Weights of a small transformer language model.
Size: width 160, 5 heads of 32, MLP 640 squared ReLU.
Training: 144M tokens, 4407 steps.
Each number is 128 + 32 x the weight over its row's rms, rounded and kept within 0 to 255. Layers, rows and columns count from 0. Numbers have three digits each. The size before them is the row's rms in percent of the matrix's.

# layer 4 attention query, 160x160, rms 0.0521, rows 41-128, columns 0-159
124:163118125099117106142100151151094092112107134083168112140094097148133079162150096112101165074123169149099105118082149107143065091111139164152161142136169102156167145155128147113162048120163074116144142150138088191152057095167157180124160122084150177148093174177105105168208108154089114081106097124170106122109116092123122120101137173127146102114140124049141123183133183148143129179083161181114144107122128111119129097110107135081056095167156110076120157097129119164115154174176069
103:136120063117116087123139122152115149109120084163159111124185044131202064051099075129142145192096154103117133129136134117103136129122172141138169165101086091111148144068121188074191158111112133138148126166103125183123108149066155157140105142063083167183084104075139091134121132109113083159109048153143103095111094112059143104135106132130085108101127165103174145124125126157088150157120147152116150132123120179088089178092115113130127087118123089070119109156137187164148110125133151
105:117097085130103134136096118085177142162170080094196140086085121121136066167139134115137150134079097117074162083106091163144113105110126112100097148134090130098135122112138128112130158072120055138113100136080161132115072138200107112153124123125067123116101140155107116125125119099060132079101172109158134150125152120187130103067086067102155156180128104128120125142134152072122149098126207097141147142102103146196049130145105122170108133106103090044113038118113118115092112153149169
116:163124133089129109138124127140100145121119190145118152109101116206125208076129116139095148098105071130157143143171133187105105098082024149146092146159109149064178146163092107112095165118087139135157094120104109119146119147151123089199137071165186116149122148176111131146129127115053162080117107125174104130140130170103186132152133190160155154198158114093131137184145175099133141139077158105072133107137106158126130074159124088151133143146150163136162166130163162155168121089082104
110:127094136131094084125161159121078174168097117122135168131073152116171127139145080137146131126109201155120127095155130116136092124118125183129142159147219141147097211138076125161142141117137088121123092104126078143102095156155074171097127066162080086170167120094154084089165126179135125171167093114109066100069167111121190126084126100202169149123129123131164143143113108131142156152065144100027127112171141094145093156153098163102139106118122119166090132139175147105150111112093123
111:103143112139130140088153122100129070172175140149070197122108118092095069090110177121109095105142120060142163158095126113098150184129165141123137122118166116121159138088051151114206092133180169138177177150076079087106181197140161141151108144164120153153071140147103107164194173142139110033150169091131143183111146085100154148105143134122123127144149086143123180131103095120195107109092117141092109161136137079120153148117089113131109148148114060149140128099135103099119148108115089
112:107109147083110153071092156205118089115130147163135107117143132154127100191145155107140107163126081082155133126062129136112164173114146140094184070110104169104132101109131141082141151138167142137101069151150111079144084125119161169124141166141056119157096153149087070107127136101075140144118147111147212120062146160176116089073141061198126063102116155136168148146126154174176122132087104087186126166120097094124129129124130117151078151136081180200122111121121130115140152111100096
095:159120154094078112216118114113134151126132178129114161099162029142132147111075171143157132137114159150085197150105098119161121124113112161137142101133183116100117135146124171112178067060090088093106175182121154148071137159148221187082163153148114152161133130101097072085168168126087112165144095142063193102162140103148154124091123114113061112137157077173145125120125145085087086102118110141138065134132089122085132099170120126126144095129132107128107124119124098095151143124137133
074:111078084146177162181165072119095121086129082141150126199156068143159110142045145153095019153094141148108080155099088090151118125183080114117084153181237157137090121136114172151136132152137099105151119138152107127114154202129118152139152069139124133156126123142124157107148153159150143154154135097108190107118200138103168125173128100111114125134108130109158134136133139139153103030166151111110141134171111167137073144154131102148141118085106115150092134150133087144106097133123098
099:156089130122119150175123167124167135120125134093156122116154046148106189086217065135175067156126152161143161118091115092152077168167090153119094088147165128141086129113087206161174138173133147113114079177108116134113123103166152146136168077154139113135070160114138160133147119127122214107150130090095145119172167082133149157118151125207162104179128142145180157105116140157136162180146085135138121095172149126105187119115137146132136161192112142120122174153168109134120180086090120
097:130136104095130095147109054078118165124090139143127108128102128126156140136093152102146142103138161162113119123142055172082141116130106141151124150126093142103153119062092139083124032109143066146111147149137149105108106097181103090134145099130115172162149112099150069138180141136131177116163091166133088060091108104105131127112175155060131097104150135161150139152154130167135052112124064120124148116054119093109166130170076112172101093073130100189094130077070150081147105202150124
091:107143092156113086162077167129127141135184151091136120175101122104091177134107099132173116154166097178184117136192059096114167136129132110130073108099156140142126121123106122146089149121086122113115144169128114106171097087081061160206128098109105147155110101119127191088099129126150174083138194103139129136139183096187134089096072093130134134178138109136128105158161095175101111144101176069120118080167104118143100130094060096169147082116084151115139118078140169103162147083057114
105:191159140190159151106086142107133115068068109104160142049096145137097177127156107137156194119125115150150128119112142108108103111178101150137135072123083110148154124071077103135133116100128072102100115187127088118124098179097123158080166133104114121148148136124072089104156122142083098093151142182117167203138089123154085098079104112089133156091164106137131073158138172131094021164104095139153121129109148196106121137115110201156121114153096122109134184160130098152140175128100141
105:173141173102105118084107112141093089012141103165071141145148043096120084106092129151110094141112106141141144139163126133125134125166105127121095156095146129045068121137139126158097153127145134168177158117091113096106173132135110175130148093123183139176105178153092133145099128205085109093119135068101133141126162160156165138086151114124127113192080128111143140143090125167145104116178108170139129150123130121077090124131163151125128128216108066110151075073117173149115141078179100
110:116159199127113194119172156109103089144127121093123153132124088103134148195118114104070140152101169178124160133185100138141172185147107080137099132123132141117150081113144160122133151157068140094167136174162124125159166156171133157119179075126130077092136131071126156116121120104124163118154157126111113084072125160067106115094204111123147122168087099135072138128123160070156175093178154088117114167048137115122081122121101061127042149121138117105123138148202154098169090130147133
112:123115163117054093104123133100144132159110129134157081088164108150104096181095137161151066110161138060119165142124167157108105174136179172133107125164168097127108106152122177136118133128125135136115108153158110043152151144165110119147104179163158118199169106102188123120128061159083150102127104087095088141197155190110202165138121164215136087125189105131151142145136078098178121102089123092163118131102129148146180145141135103167149101119087151147132158121175118093198099118125116
111:156150166142151103096148086122170087139153132145124098131073096133149097153169111192092104097088130106087109104084113072165111103112060147115098168106135136058101138157158140153104129107148158126134209106138089122121104145105155146119153146156099112137160178122114115117064080102062141094144095159103073106112100113157111082117206108107172127131129094151124095139118082142118146148111118044185084170138119157187119168189168105100115113200140140095144160169180127109139192147078106
106:182112147183113145153109108120145150117101144183185111140139197114124141149115069148138164093142123148165111087102108196154132121154103121157165078191163135160125110065160099133090100122128158102122139170155106109138131153138132184092100082101090084070122211144115092141185196164110109104175090176127110098160169131151134100150132151152077151134103134131175139164192118147105177175113073122125056117094139109113170109080099152155124090099090101089151118193133132103171128101146167
114:094088146176103047109158071106122109123142091102171159120120122095090124166115144083174133102090155075104102134108126091104114104161058156146082130181177142100091142072136116128118183136141114075178179151105081152105127151093166100128068090124134101211169149158154119208105068090108105112132096154132093118080128121085116094074135135152193128118120127079105128117091132147078142126162166146117109156140129049118071177159118103095112126090115157124143152078114109111131108129162140
102:096135144101142179104130122151170103143088168122113156119142150101144174136145151129139098088151105136134142128109145143137087077170138089106158141132184131156221154127165173152108191184105086063111153112132086110044133175096118099088161121120129138177083144112154117128177158091158157129081096124101113144118124123190090071136112182129074166092105096121084137157122111125097104162088116177133124091150160176054163113085097153159111108105118125092159160150153113067192200110144167
100:072103118126119113110078152128106139102089124157117115112152156124079137148104142162180094110105104193176196100102102134099119135083103085110130170128143152111072128183158147166060140169118058162164094184132111178087141139122114165127094097074137129167120147177134061146201133134183056158101115121114138149212170141131136098110115058129141132096085098095130153096068069111096105160118113115135149142098068169100110145143148162080102150148105081126184146135141146118112128152140117
125:121130108104133146072121139166129125108119211127109087136133146132091055065125098098152128083078093089104146171144065131101107121175120117166085135134168041128074134189136160136114201125113109148155102148168093133087128162134122129129159067201139129148151141142146143211125108148097158085136123103124092101166177165067137145162106170174166149140119168114123154154068136121118098138082103125139184123141135152109076128142160055118113163147137127107111094122138168129165069192146146
102:146094136111164157139133116105143093103056121176135113071161117127185093120156141117114158107088162095136105146104172144076124107015143098138107169178143138122135150120132092084079134130151111138183143158145124133085101067190109150129147119076147133110134205134131156199123155149128184160190040132108152144157109141120125088155156098089187125190076118119109116144118150129123100126033181168165118116133163141121119142151141098100089142137147102113133161123165125192169094110140124
060:117159182064140097098116089133125126050140148088044067159140177110193144094166151127102096114157091145155128123112158146127111106111168159110141181127166115076128094145198111124136133075084165119091115126079127182076135094175136098123155113140047095187120106156160102145114134131117112147148163168062144074092120079120123123136129117085111160143119131116119148088128146109097081113091120174115127116130143076139088108130103089108169100116122097123113015182114109097177139111119119
073:073118148100100156134127140119101134153152091121110132116111156107194170116104136102115114120157169141123082169158079118129155124130096148154162185119136162131173079145163123092157150085091138130133133151100113130137169125090120130138130117149096130103170095141097107108075163171039146130205142130126162095181177100068126108202142108120158153154155141173156074102109187085148110082162155121152137135085093194188096098087113096099178051077143112075104087126098144116070146164172095
069:163193104117101132126179141143176170125081130115145095166092125124161134101141131092106072122189130078152157183079085112133080164132140164090115100101117071195146104121140167162138192061124112127134109184167149120062147193170159099090110081127121107124113129092147145076134170103139156073133193182083185089106125111066124153131147207109158122128149167157146110114092123109109147134096138140167170153149153149137099106149117146114120147140103078133061112110086147104087175143131099
066:149145114124155150109115063146160123125141167149073182114174176131130122093163102160164179103062125120149068147147175133129081145130109129112150149143143125105142193025131133093180042126149125100136164169148098120079136100138141153148088126140129128105200159133120070162139172162101099192142129129089213098158129127165115137099141152117056098099144107084161127139118130111146103053127088163105125120146159165108131100200127133109151173156148056131088107135158121130111111130087121
087:169112137165158117108140165102125119059087138194151096126133179146098093148136110149146186163153097146129163142161095099101114073130182111144117083143125105133134112165084104133074115091160075140103094140110081123152044151127132134160100099148167163125102117118095160149153065083118081160139072147154143150139115182110125087086119130129107075120073205143144119081120107182105128140112169122166130116162162139050110148115162129102096176115048137162135147175150153149192144066107078
106:098146154108156108133100145143143179126169095081142105170110092065168114100055109111108097100151158140126086121139084200165180144119115144098171133155165219110098126115174145137145088117107102132143183103141133079167133116094124110136084074160165197103101118125150177132121103158198168088143182094140094098148163058081156137137091155147180165150129093105087129133129142136134138115192118154107159088149118110150134075122115082153174153117185125148157105125116097040093100146123118
118:129122135106142094166093083184135070124170083077118107151169092096065084158151120138117092107160147129154173173087132128120138074111102118132057150086164128133172123177067137067097168119131124148093122095119083103188126147138144181165140115134160160129152093161159157147194151149140145180112107128118110127146100126128154116204098149137120126135134140072164178103166166129068135132158125172144135164191176097101137090108089065122142132127140123121149188193142090072150109080118068
105:127142114159058116147143175112153137097093136158123147109098073131039094132082081156127127100104172072095104118182125130166061128137134170068141097088068143145118125132138127072097122105166111159130148104095142126082066162119061116157120100179142084162135104094126178133090081107046081099151109177112114165177064110174138186105122162096140098115141106129122138115128150169120128127115132125167146102143128066078055099138085122118120086131110097103110147109088095143112071151104100
092:147097117184132159072188125114134133136175129129101150084122139126139096094146082164141086117115118120081119098050133153141095156154156122163084156167134135098124131053143093155109110165078149152144207164118101109120129108115142103097140111142122146073206194134090163076142159153139123118134107106106128181099173158098155198139079145139091170124074095129076152087088169098075114091172130128099088144114099128173081119130110136088068178087159187096142111128105113186119123132098175
094:168108111152073134200129107136095111134138109167133067142148126111180105118146100058084139111083167144177068109185063118158138129051099137158143133191116123114126114108113187148163144154074137119151131102193128201104150110118116163176179167154158078184108151121145195128146121115175140177177137121109053182145192149161133153134083143132106118138172125114137104121176134134145165114070144119129122127151143112085118171175094133129154062126144121136169166126132097111100104168132131
106:179193084202160124141078065168096133126128063083087095097114156143150115092127133133121138139148104128138130137095095106139185163141119081087157154120114182138094124162056077116175112197166136189129118086101107066146101106120154100085169101157103136133085158122087117157146155198125149185108149060113128064088144137142106129067103146085121124112144123112160081122124090096145135128110174144150088134087121178094077084156130165131091130174113116106087144090103120127137122095120076
118:146116114090075136163122107142118153150109136184146149150046100126182185159059131061186120147087151114084109082157128113102166124126086116196080159109155114147123114090150127118103129132105126122215100158138167148044130121093182123161119138105124131158144100145159125178097132173126124130088118140158080092150120135125115110172159155171119112117075111165063080142158139121138149150126155112075118125099183105133161183151114114136189125122151135131176098129112086108177182223098136
106:139146139121129038093111080097109151105112146189107123079133159134159088183082113137167111097140113119169141134120164098107103163119123105218156115065119123118073145145111121131129107126158178132143106126100100094087125164134123148145080138074110089175096140141182137182110170123129084152127089134110082181166109156163129117126145086150136139157123151091109135162136176096134073153112104064144103160151064161141179149093133193112171089189061102163166163093111082175111077146132090
107:114136117121134131137133107176100048148164169138096156115129141123225115141088078152127149094096135169170127176118153128133068096149134122146148159157163138074146142138144101133103124115161121096120135145151186170140114125046060124135136146105051109137127107150198168143148126158133128088102143162183124126184202155142081125138121127101054163152163077087110120151126083074093141161072145056172119101115134186112162136155095084164166111180110141105112144099124151080134105127102096
106:102193201153202122095151183155168103179180104161107140165183123129069182126154100177118136147147112157117095099142091163115115164164115091168101066120094098129114120097128137165139142130131164146157118158152163115152127122095146190140113120152158093145162113151161083102141146128161152150132192123174126117141184176059130097066184154154134151100096116162113128106132091129115179159160106174133146069195120136128144133047116086183116139151156097122124098153182160088080119109101134
101:099096137139159149098129141160195132128081066163152119163175130054102127079124117167032073082145091088111102102048103137134142106115129096149198132172115151079168129131127115101075084172150125132123157093116086093180099126145125128114089116142126197138136157240130150091156083115179110170123163168136102131112143096117141149142115111076127122115117136086149167089134132171114137149148112163141111137154153116181130089119130147179105153124110149102148173147162165099097111053112112
078:140151126102118131165167059107104114125152114103205129117209128115165121141101157135144121122164104038112096173104180096095154115124139083154044128048187131115153147138110135090156138111092148103154044140127114159113133173159123161119135148062166106139131153162145124156194159144144139132105154086088126144134115138121109119181206198121171140140127125163093087133155126177166196151132076127083120173122123162124156119124077160097113131127104149187151110112139126074136168115095131
067:120127134157116142089123160114160138155077180101124164126083157083134084092069153185151181106098154132152082182155117116112108165112112098095160138091148101076165175100192097099159119128207146139150118120138186148112134119144092100089148160129116129113107090098111092142138125160096152087133163072131131130108183081177133110143144110063079129084123103123134071106122152078040125132148190137163132106115141112173112084152078118104139050107198092120180110118135150113148141162127060
071:159107138111110091105123074117092121105187069121182120112083144121084156160178129088189168107126102165140146087118139142204158147160144141135137076123072119117113072086172179104117103119146123085072179141146204119096114108132119167140103112168177124096117132149166106123145142135140178188127118088072105123125092163114161225109094145107151088094127119152061173095134150079151103124134157115092124054127102115123180125108175137132076128137144109077174104107172153111112119097159110
080:141096108132069161146135117158077062146089156182132079075175134184142102164166132115111189103075127101092124089126167141097133089146124100163111128121105114085140113106070161109144092145113119068112134133128123127125126102107123190111168120120111111156082168136085114188097102113114143101058052119167109148138068103204075122120142116135130074133129121150087137138145121152131113151052137121154167080058111058074112099135115149160095145184124114146142153066143135140166104111080175
066:102124125167184059156169120107112085124165112107148129101136095066156129065091111108143101133139173145136105176163116142115128132138105148091157190164192137182151153166110173121121177050130059154116139155120131133121098143120122069126091114158198108114123109111169199109147137099185168136156134111074117106182161102112159151160116142184164165170084103099104084086125162144081124174164122131088138139140148134125077111134089068105178085085164137134107158141115066087120134155142084
112:134158105133117151120142163160097150112172144084127174189089081128100149100169150133150053099135126144086133155183098079147028098127121146077081180138166109146077142177178123150120128109113162148153192091150127124154156119161129084201109083152168145113147068102125135156111145160124164089162165111124093097094155102092145153131123141100149179133154109189109132140076124128100123093133120139130170102153108134167121126103155040103167163145118143101139082158144104121040149173174161
096:066079134113129132144108086124114169103133086168153112097103140085122074172107101123138102055095059078134106088133157159153050172157121166089101158158098094154068141158178146163097150128160119118122196084159127139107126155143122155104104166112136190128092129150144149085144120145145118209153100100140125089105131116196090105160127159076103163138149143049135142155163159136107125116128141086110149177169114174151128137110072166106167140070161168117058096171119119111158111145150099
093:152190153074183130150093133122171199052027135202135084143181123087117087165103155108097138093173134116094114072181160115162168192147148110128129111131126085086111098089073094126096096161168165100125105080142107166151089102129145151122113146141120131124137131118096133148155168117145100161164190136143139120182062109052093160150151160147170126141130118079112156139160137148139148144137155148131172192143112163110139123117104170143135099138150080191110100131115126136093123081110129
098:169139076167100137101121090112125154115068198189165075145116114168115052173132124134147164128126172119073109142127114146104104080141135103143121075135108102116154087122116147127102111164141098075141149135131122095175073129206141116171167142169112139058130195147130098163084139124157111164061131142121121158095105175109141155113151104166104105160137101106194168124157125142141118117156140137144187151137171141119074088133159140135143163147049159176136099112161191145089108053124188
092:147088149134130111179165135113138146185199108091090116152117061133133178170173127179170150117114107144102091146114204120145180117127087136129137162092113190159158125108153089063107121092074157149110137109132172134110166134151116119122169155092069128134135197134156064117103110197103139046135111094136114144142095107153135088139171176085122148143136151124159136150139202153135107114156141185134160109150152148146119155140174110149091094124114044094160094123144136137178213120145155
102:127147136128189167081118128180180109141209158144080127157142090149169143106106134152127107198181121174113103149103053135103104135176108103127135141139186089133124141112160144095111122132070198138175120102125096121152168103128136150141116103152135163113136173143114095183067148147143119122113119126131162149100118120093146095155117123123095123128125115117168117145133100105142137138127128146129153144134066169161085123080117102101042207202125136077135048139178146052179208125161153
093:171065060174104130138160172096182158095157091137146091117157092155132115051122089192103095127136089126077091118111092143065126074050169178115147094109104145106114180118243115161157113106139099125104114113116083167075118083106109130162153064092133174155109134157159119152143066107133101090117130136124110182122101188103070176092141120129091144105116131112144145140147165098146107123136116103153098129163180131086147129115123158146139177087104152100136175122148138091131131129138153
103:174118209118120082132138148121160121113116074176077131136197171151095109057139103170090110190156127148131145094115109093116180107055116134152105091103121134138099137148117129182161151163093186109136120159137102086115147141110181125152120077163153150142143138169135112165144117111142105096107170133104168197137103183077158157121160189112136069157125059121132129142178115182155163168115055109174121109123134141137118111140177161163139152126155105110137119179133154081158102038119111
118:126148082138129159154184141130149054170097097103149190124141119162153146173111114089112136113103157156131101102123195119126210141098103120083144080145140127122164145147097134114110165086125158100105114129137118179128119175082077192100125154091121155108069146131088140065171118113111103120134119163099095106133118136160105098104125163145129151103144099063151146131203094074089135149108176123140108117119217147089124130166104149143130058062156159073121163114080085179102141064077143
097:127165097104160168154122145104153142114146114156072170151146139185122150118115156054187143160097149146112125111115126146100179149081077121115096136129138094144142146142158110129177177106091185148028049169086110131122178162080104094160204110092096146116119165088075089127171136126116100129161114160125114099141120126103170123142168134084112169162145120171146108196072123101145160074144156158164130116121069086126099121126136114138122102061092175107109165145143134143129071191088110
096:052114106141119154148118137125140097175073127146069159122156189105150140117077144109092134103087202161112110095144131088148146152129107153130155142140109138137150151141116130186112040154135203136140107093104138147115101150152185116134169084108090068089128115094045129075141146176171156156171079110139104113131112083160137121143104106094174168081091086105042076123117206093132133151125143147091117145115143122143091091156147173128174142121193162147162143121093144110149090145101100
094:135120156092147129115133162109155150111088152167213153160160147169139115152112093122124173108119086092073114102089179112133101199122139129175107094060105128118156131005136105146085179194160111116131076087105120135159040150042127110103129158127138162121171145153187116136098170160110061165124173123147085152097148119135113083135108102130118134101116123121134086152142128114119102165162153137101121163157098114167073171155081188165165128113112135151116106126120156138138151089102126
076:118110113115086129151110129078177119068081111115132043141172167113108117125113187124167137122155114101098122072177133150141071154100133102167086172074130161110143122153131073147090131156161176105129109099172092148089072132083058117187111145166108122124192141133168153155120095069190134116133130164165128120093142111154154102160129112090200145147130084051178132119056115143091183204089118121120092145131108136133130101140122121122156116150148142125077118184130107120129143100070157
103:124082100146114103139104076198080144152115092118154136136104190179086186136127100075123112091145102073174105133121127089138151101164106058147035173072125157081048181185148076154103157171111160121188117108191181116115107142105141107084120153108107133111103106105154115104122129126179124089111133122145138104133125130165164120126172082116120115151166160087164163119140096152105107115224128143123126109114111149079154186112110112167119113170174118081151126072146118137157131132140117
090:089189163163143136150145119120079129120168104158175100112127117123118148181115177151133077100124134147158126137177100110089184138126141065133147122153246158141103111127102132111179079120100133111108153156151157130091163136160106167138123132074122121137116059151124117078144156115132163112142103089134135116177129160101138197142160120092130195097147106133125109143155131115088117098125104170168107071136172173113142132157124075068115092189118124119139193154143023097111059109092080
101:173133125137164101131104144089090137092119148114122104122146169112115098076174140120116116175126141156101116159099170125140175157143054216088087095170090089189208089163120160113072175148090105125141124119105128145186173087094179041133104148143179174122115170152156117144163127100098128130083190105152168138083119067196098155128128096140110088161161138161197150134150108104144092119133149149099154131160110073076119105182133102107115149139127130165109097160145150126126098164143138
072:053094099137145098121136139163132153111153170119092111194077134147157154131174127117142058132117107153099178144110130150129095108115169109082139161121121137165137143152120165117086064123113127081095134110154159119106121121180072118169137159117128082068118093082192133127094151171129127045130063133110127088094094106122091174205113101136103094183120142170121149122114165101139087104086079148172147117145185099136087158125145125091172100157108111109043148133127078175103171156186107
105:106192121129064099078118134118144106137117124157106098132151108144143149068147148073100124129092139158105158079151108072186198160147178165160056164131197095204083137161190135102181073114093085102110122133108059144126129149140156140071175128123138109160139150120124140148116146134122119107088145132109088182192145106106082161159160125149162175099157129102172110160134146138145186095154141119152157122112131170078112101107179112136199135147136136142109158093178164088113178145134172
108:149127136149101119135113073131123155158151115158192137104142165085135138036157127089141087168111076133159098117123182124104199163107123117135140191134133132059128127109175129148091199143145174134142132095127110097114104099146120159167084128145123106141095128141151147124111167154082135141186185088106171098066119129144141126135100056167131096096119126094099139189083019136098113174148113124134156121151141152172118103122170141177112123101180152128133095203155076100138085094176153
111:178138097170084086137119113131088143101145160163085113146153146131088157089157121104149167063178131190110192124083067191142135220161099116167133158151150150188129163092101093151139098173108147073114119063141122181121136170131123105124146125102155144145090096119104193087100157081141125131126123129137083137093111161133138081164122197145171107162139087192121124154131153148094078143169124125136064145135130114103125118141150064154147108091158119185119092154115126141185105159082167
109:148132135123177154168099088132113137152139138106092083094096094124139114176167093099132173044149110203113070161155065074117102127132161134120144084130053099192109138037124135117147134163183135161102127119138117141135186114122054113120157150122076143123107165168228134100151122125160095116154166160102145125115149099119119168093095118175094178151122107125175119149130072151197083087146122092155148106132093115163140121133116062128108154115154097110141106118119177116096104172144117
103:140050070168161140149112091114129148134126096122080177139124147114148104129136131163123163111110133175115145118147115124147095163180074108156134162176126090150095142127144188112092079085116175206159140121125148133095058172102089105159156131184189154069142122165133087127101132139153114127095134167119171097109108120092120124174110100067130163127176067060087160197137135153169122122119125125167128106125124134108092128104134142122022176138124139150114121139143102100119132090142233
105:195139124120091147125150087157103110124123084141114184192147096153110117077183150156058166124048118099141140155110162144131110138148157163131094169111136115155046104112197117156136115092119196102162119110115160117132087120132155109170149137170146068139159144190147129134152137183161121079157115111161091185100043118086100117176120125153158133113201126142123136141166149175118115120116179141140114074106152162142146109103172165140113153140174173091085104142070124104146165192134127
109:147144125116100132073116181108051138118213159095147114123096114158127143116189138160137094160113106102153071035166204165162085087146154115156125113133138170153166155161161111069162148145104096154147152174147119125106170156139129129146143135107131161115059087134147085136103145153134131094156083104111059126108130076142110152092127104155100109117179160174138124155118181149130143077162147125184085100157121127092138080159103117081108141151153083127093129105174110041195145140138145
104:156145116129135137138149146119065150177141136112134092126132092140150153139148194184139156083160150118186094107124143144083128071125120150127164182174152115146133191157186168191108132132138111148101086157139125105137113116169092146118120096099170177092064162159127145113095033187106156076164120130172130134107136171094169102131222109155121079160082142146137090158152183098152151141112103178165117095143092144161173153094122132152141095097176116129115131123198114114139175133142201
120:121117161013157105129120114099119130142122132077079121142069091106150073108150158169165129152153138141142119148080142154126163136211095133106117112104131057136130165123156153126103096138210107117078120087110109153150160136155186106127149062186133107099145151173081155147137165068133140122106117125183092092164139136092136129073172115167170070147172153120173120092099171096147133069095110163196180143088103099116113109123136083117111150094123122132163127180131191127130112121109147
102:120225164153116108196157137185193174107147147116174117133121164111136121141129100146140084144136130196154151127115129071127111090103140144113162107080091105158107132156174176129101126049135239142090128080148129113096111154119127164118102113114114101161148169194203155093094118143120159129205180137122133173142155106182167172122167108120152148117104112149128100109099126139182156151149094169089075126144114082193149137097129123120143127128108110156171152117125104142135098086170094
088:115104176171115127106140092123121087231127091164150119100109148085104162128133105154114173119136057098107090157110123147110118113152148152152050088052133124117110179097107158099107191169162157124117070168174108108182118140114131134164136083101109158165153146125232114127122107122139157160092144071135071168112081137136159129131148143102120168193162142106169174122139128122085138189158124129140160113163113095162067139131085150159116140142176154131142100064146160179116112139161100
090:113197160170169119109099181139117103108189191071119119115138119139131112139140200109116117188186199166129145098166077153141127098122095105106115104181154184130169095166118184135140084087084158191110167146132123161097167108159146130173127102170121055105130105104114157150177129099114200118154095168134195094107144145152128170142127146140126140115147124157127138128092137178130135099105080124141113135077162127118122163114106069085087110175160075153122148079060089115105104141157131
109:134154113147123168141182101154114131072071134205112150146075099132050148113152137175121117090132161135150159076126160124130095150090144116204046137133109108143099100160170106141134116135156127147140088177162127144168132102105141073145115150060120113083098138157097105134164173139165122116072100095137184125134140188085110103170160133137154137179097101132156134171176124096134140130115218108113168138059085178178139158122122104129121134173105059109175087180144095137113128131161138
080:142122152075095138089138080126083079133138150089136129107096171117157106112120082095121159165094078110111111182150166115167128121154100110088129139097134143135128152114154052105033092160149177145146127118116115173095139142106128116115131145114125176106122134073153065194062108116202125162147120119093162154130082132139106114117119146072075147098107098095147141170132112087031141110194172122135123195225095105139111174123137098141107152117111140169144164100128150182150107145139163
088:145126112167107154180143175118126131113140096163130152182080152146119130120163052070117183140105099083143140132078152192134115197137128136136130100073098178130154149120165102159136145157106112142141109139081081079076193185091139141072085148052142138149115167135128132097120143169101096158177111086124119174083126067178131160158139114150145137125102114118135072149192151152172135193103119120085122132129174132157125106094156174136164118098188166147119103112127086172115114072189126
097:095199169166097082161122160124137163095156119115102149106166109117162127135139099179152112161113140128164160173143128103116124119117060101141113147125143144030166127182133123137156140142144200113129144177138125086120093086171095179126079166141139087142087098129097184150117143140094142096144112157122124152143136123138169175113188145096174116184059127144133091099086109149090180171112101155145102146146137082105141186078144108107087073193141158130102188112066052143087134157129116
100:134101112085083180119085134132095132116122147067133131079154093196093145108104095175131120110109124146080114111135096123173114138115116122144112170148142110141144077136107086158103123141145133166072173086154150133145126109125102134127152140200167178156199114136106203137149077126119077116167104170186085167099110189100088073112153081083081101151132099172182106131116099152195103129062139140106125109088125099177118144172092086130123125142121076110079159190084099152090157097122084
118:126092139125139102086053129095082131128150113156121105163095174136125104057157209104114139128145131145085067150123143127181120165138130136191150170114170147130120139115119091134171106107112084100123123161137176150144100171136133094143183141097177146150147118132132171119158109175111092113108063132152089089133166093043079117113166135088207143133159117121173156197143090083153102089115164109119120114152162138172113072132157096131115166171138157120129192135165088159218146160124155
118:123133115137128141085120073162080128117018157075151118151118108088151130109102110200119157165117177114099176112074190088165145102158101138148076135094053112151122162139104120109128134125075064124130150073142137127097122128100140128125048092132126133117156080135135167106169157158136161176126116109107075092155102134099119087095123175180154176124130150183189127118152135151154101129079118052166134092122156126103144131119099111135151085098170193128077160108120154123133111188129176
106:193158147111120103072103131117135200134163096123155170098112168137138169150164133191107136142121137173091047060114124156123121124180149179143091127140106137162124093153140142091156129065155167176118100116147136084138093158113061084131141145103142148119136127130133147062119140123078144078126116167145159148114152155123156125113174132056075125163173183107120129117203119184067139099139139096104202079135117147120076121094141140093106143139144127152173184093109177076083116112089151
107:117117158110102109118157066106065132111125088131094124122090135126109160197091155127174097177129130142082089118134098136152170161173162128100090172166155189094158134152225074123115094076170153065151127117148094150082118130109110103149126150075083135111049114128119054178085142110141123156121129139160182116147055130217101137221125097098126134107140151133126079099105116098133142139102122141108096101166113123153167159139124135158147124083149129139118139069098113108101074115123144
107:123121077053094108103128142127085097096149097064172109153138128156136142128179171167091146073064153074117146144145092065151071142187155146122121151104113070178094076159101139084154106155116143126125159161145088152158091188150142137096080146062145097117135146110075149103129149182104143081084106157154135123097174112092162117091094126158080130165194131112203148127106130185158105123117125096105144161129136114148152166158183132125178125108072106152104100097119154153123100085152092
105:080140127152098148121158123116148132140092105062158119108096120110079104111112098142149115134112142161070163173160088134159122139101064168123194108119148139188139142203190079130123048108100108143095102089167091119133127079142175162168161108147160118154128159119149121166116119152161200155127046137108137153148110145159097134101108138106179069165141098116207066125065119052146122148165135134122177124094090117098128140153163094098155153191162108124061153104145135126132093133139131
098:123122126079105165107123149199091178111187149128140200133119135104104141093086104146130073099112157118149123106128155145135141149086156134164137213093096173173151162113124153199117128130133092118162069128121146147136066168050104105098145113075127143178178144178184092162153115115089155148125099117190123117174133116099110195087132049177131088165178131145138119132110183155096172082121090131152149147161091145142122172183101112132098151115140164171122153139165117159132090108132097
096:086145158198074155135103132153096088089154132160142099095106149091111088106116139168120098124146167125141168135095077104166083114141165143125127005101166199174176135144164121147106078108118155149142111102110120078081133075149109119092092141117123143131144157160172176083144118169103141146115117175085091128142139097157084163151175125172069150159177173134168151114162147145150142150103111168052102119124141123145114132166103174132172154158088093129114165166112128122073110081169182
103:084175136116134128084166130138099116157150092127146185079144141105106167111096122121081109123141114096088183183123116097107123103131122063109184152162123128130149134106095108136086091169144109132130108102138108082115090185126140164097167080092103146191148151112122097092123146106149080147110159158127237131182168109115161124182131110119096165142164148113114123076142073174162177086155138221131134134136114127152090159078131189129152177205121098065144135151130133076090143097090123
120:136084056079098094162141154049087109134138164096154145099142119130086093204162072127075120143074109122127111141130143122125106186162124127137086134126104088116048142078156140133116109162190086109178133149090120149098095134105138116084138106120193103144158144192080147094109077142107126144101110140112063134118113108146149142142195100185131096143154103135141128071121127144137140079116132110120216158136086105102135131152153124100110131147135115126110118083211183164160099105134203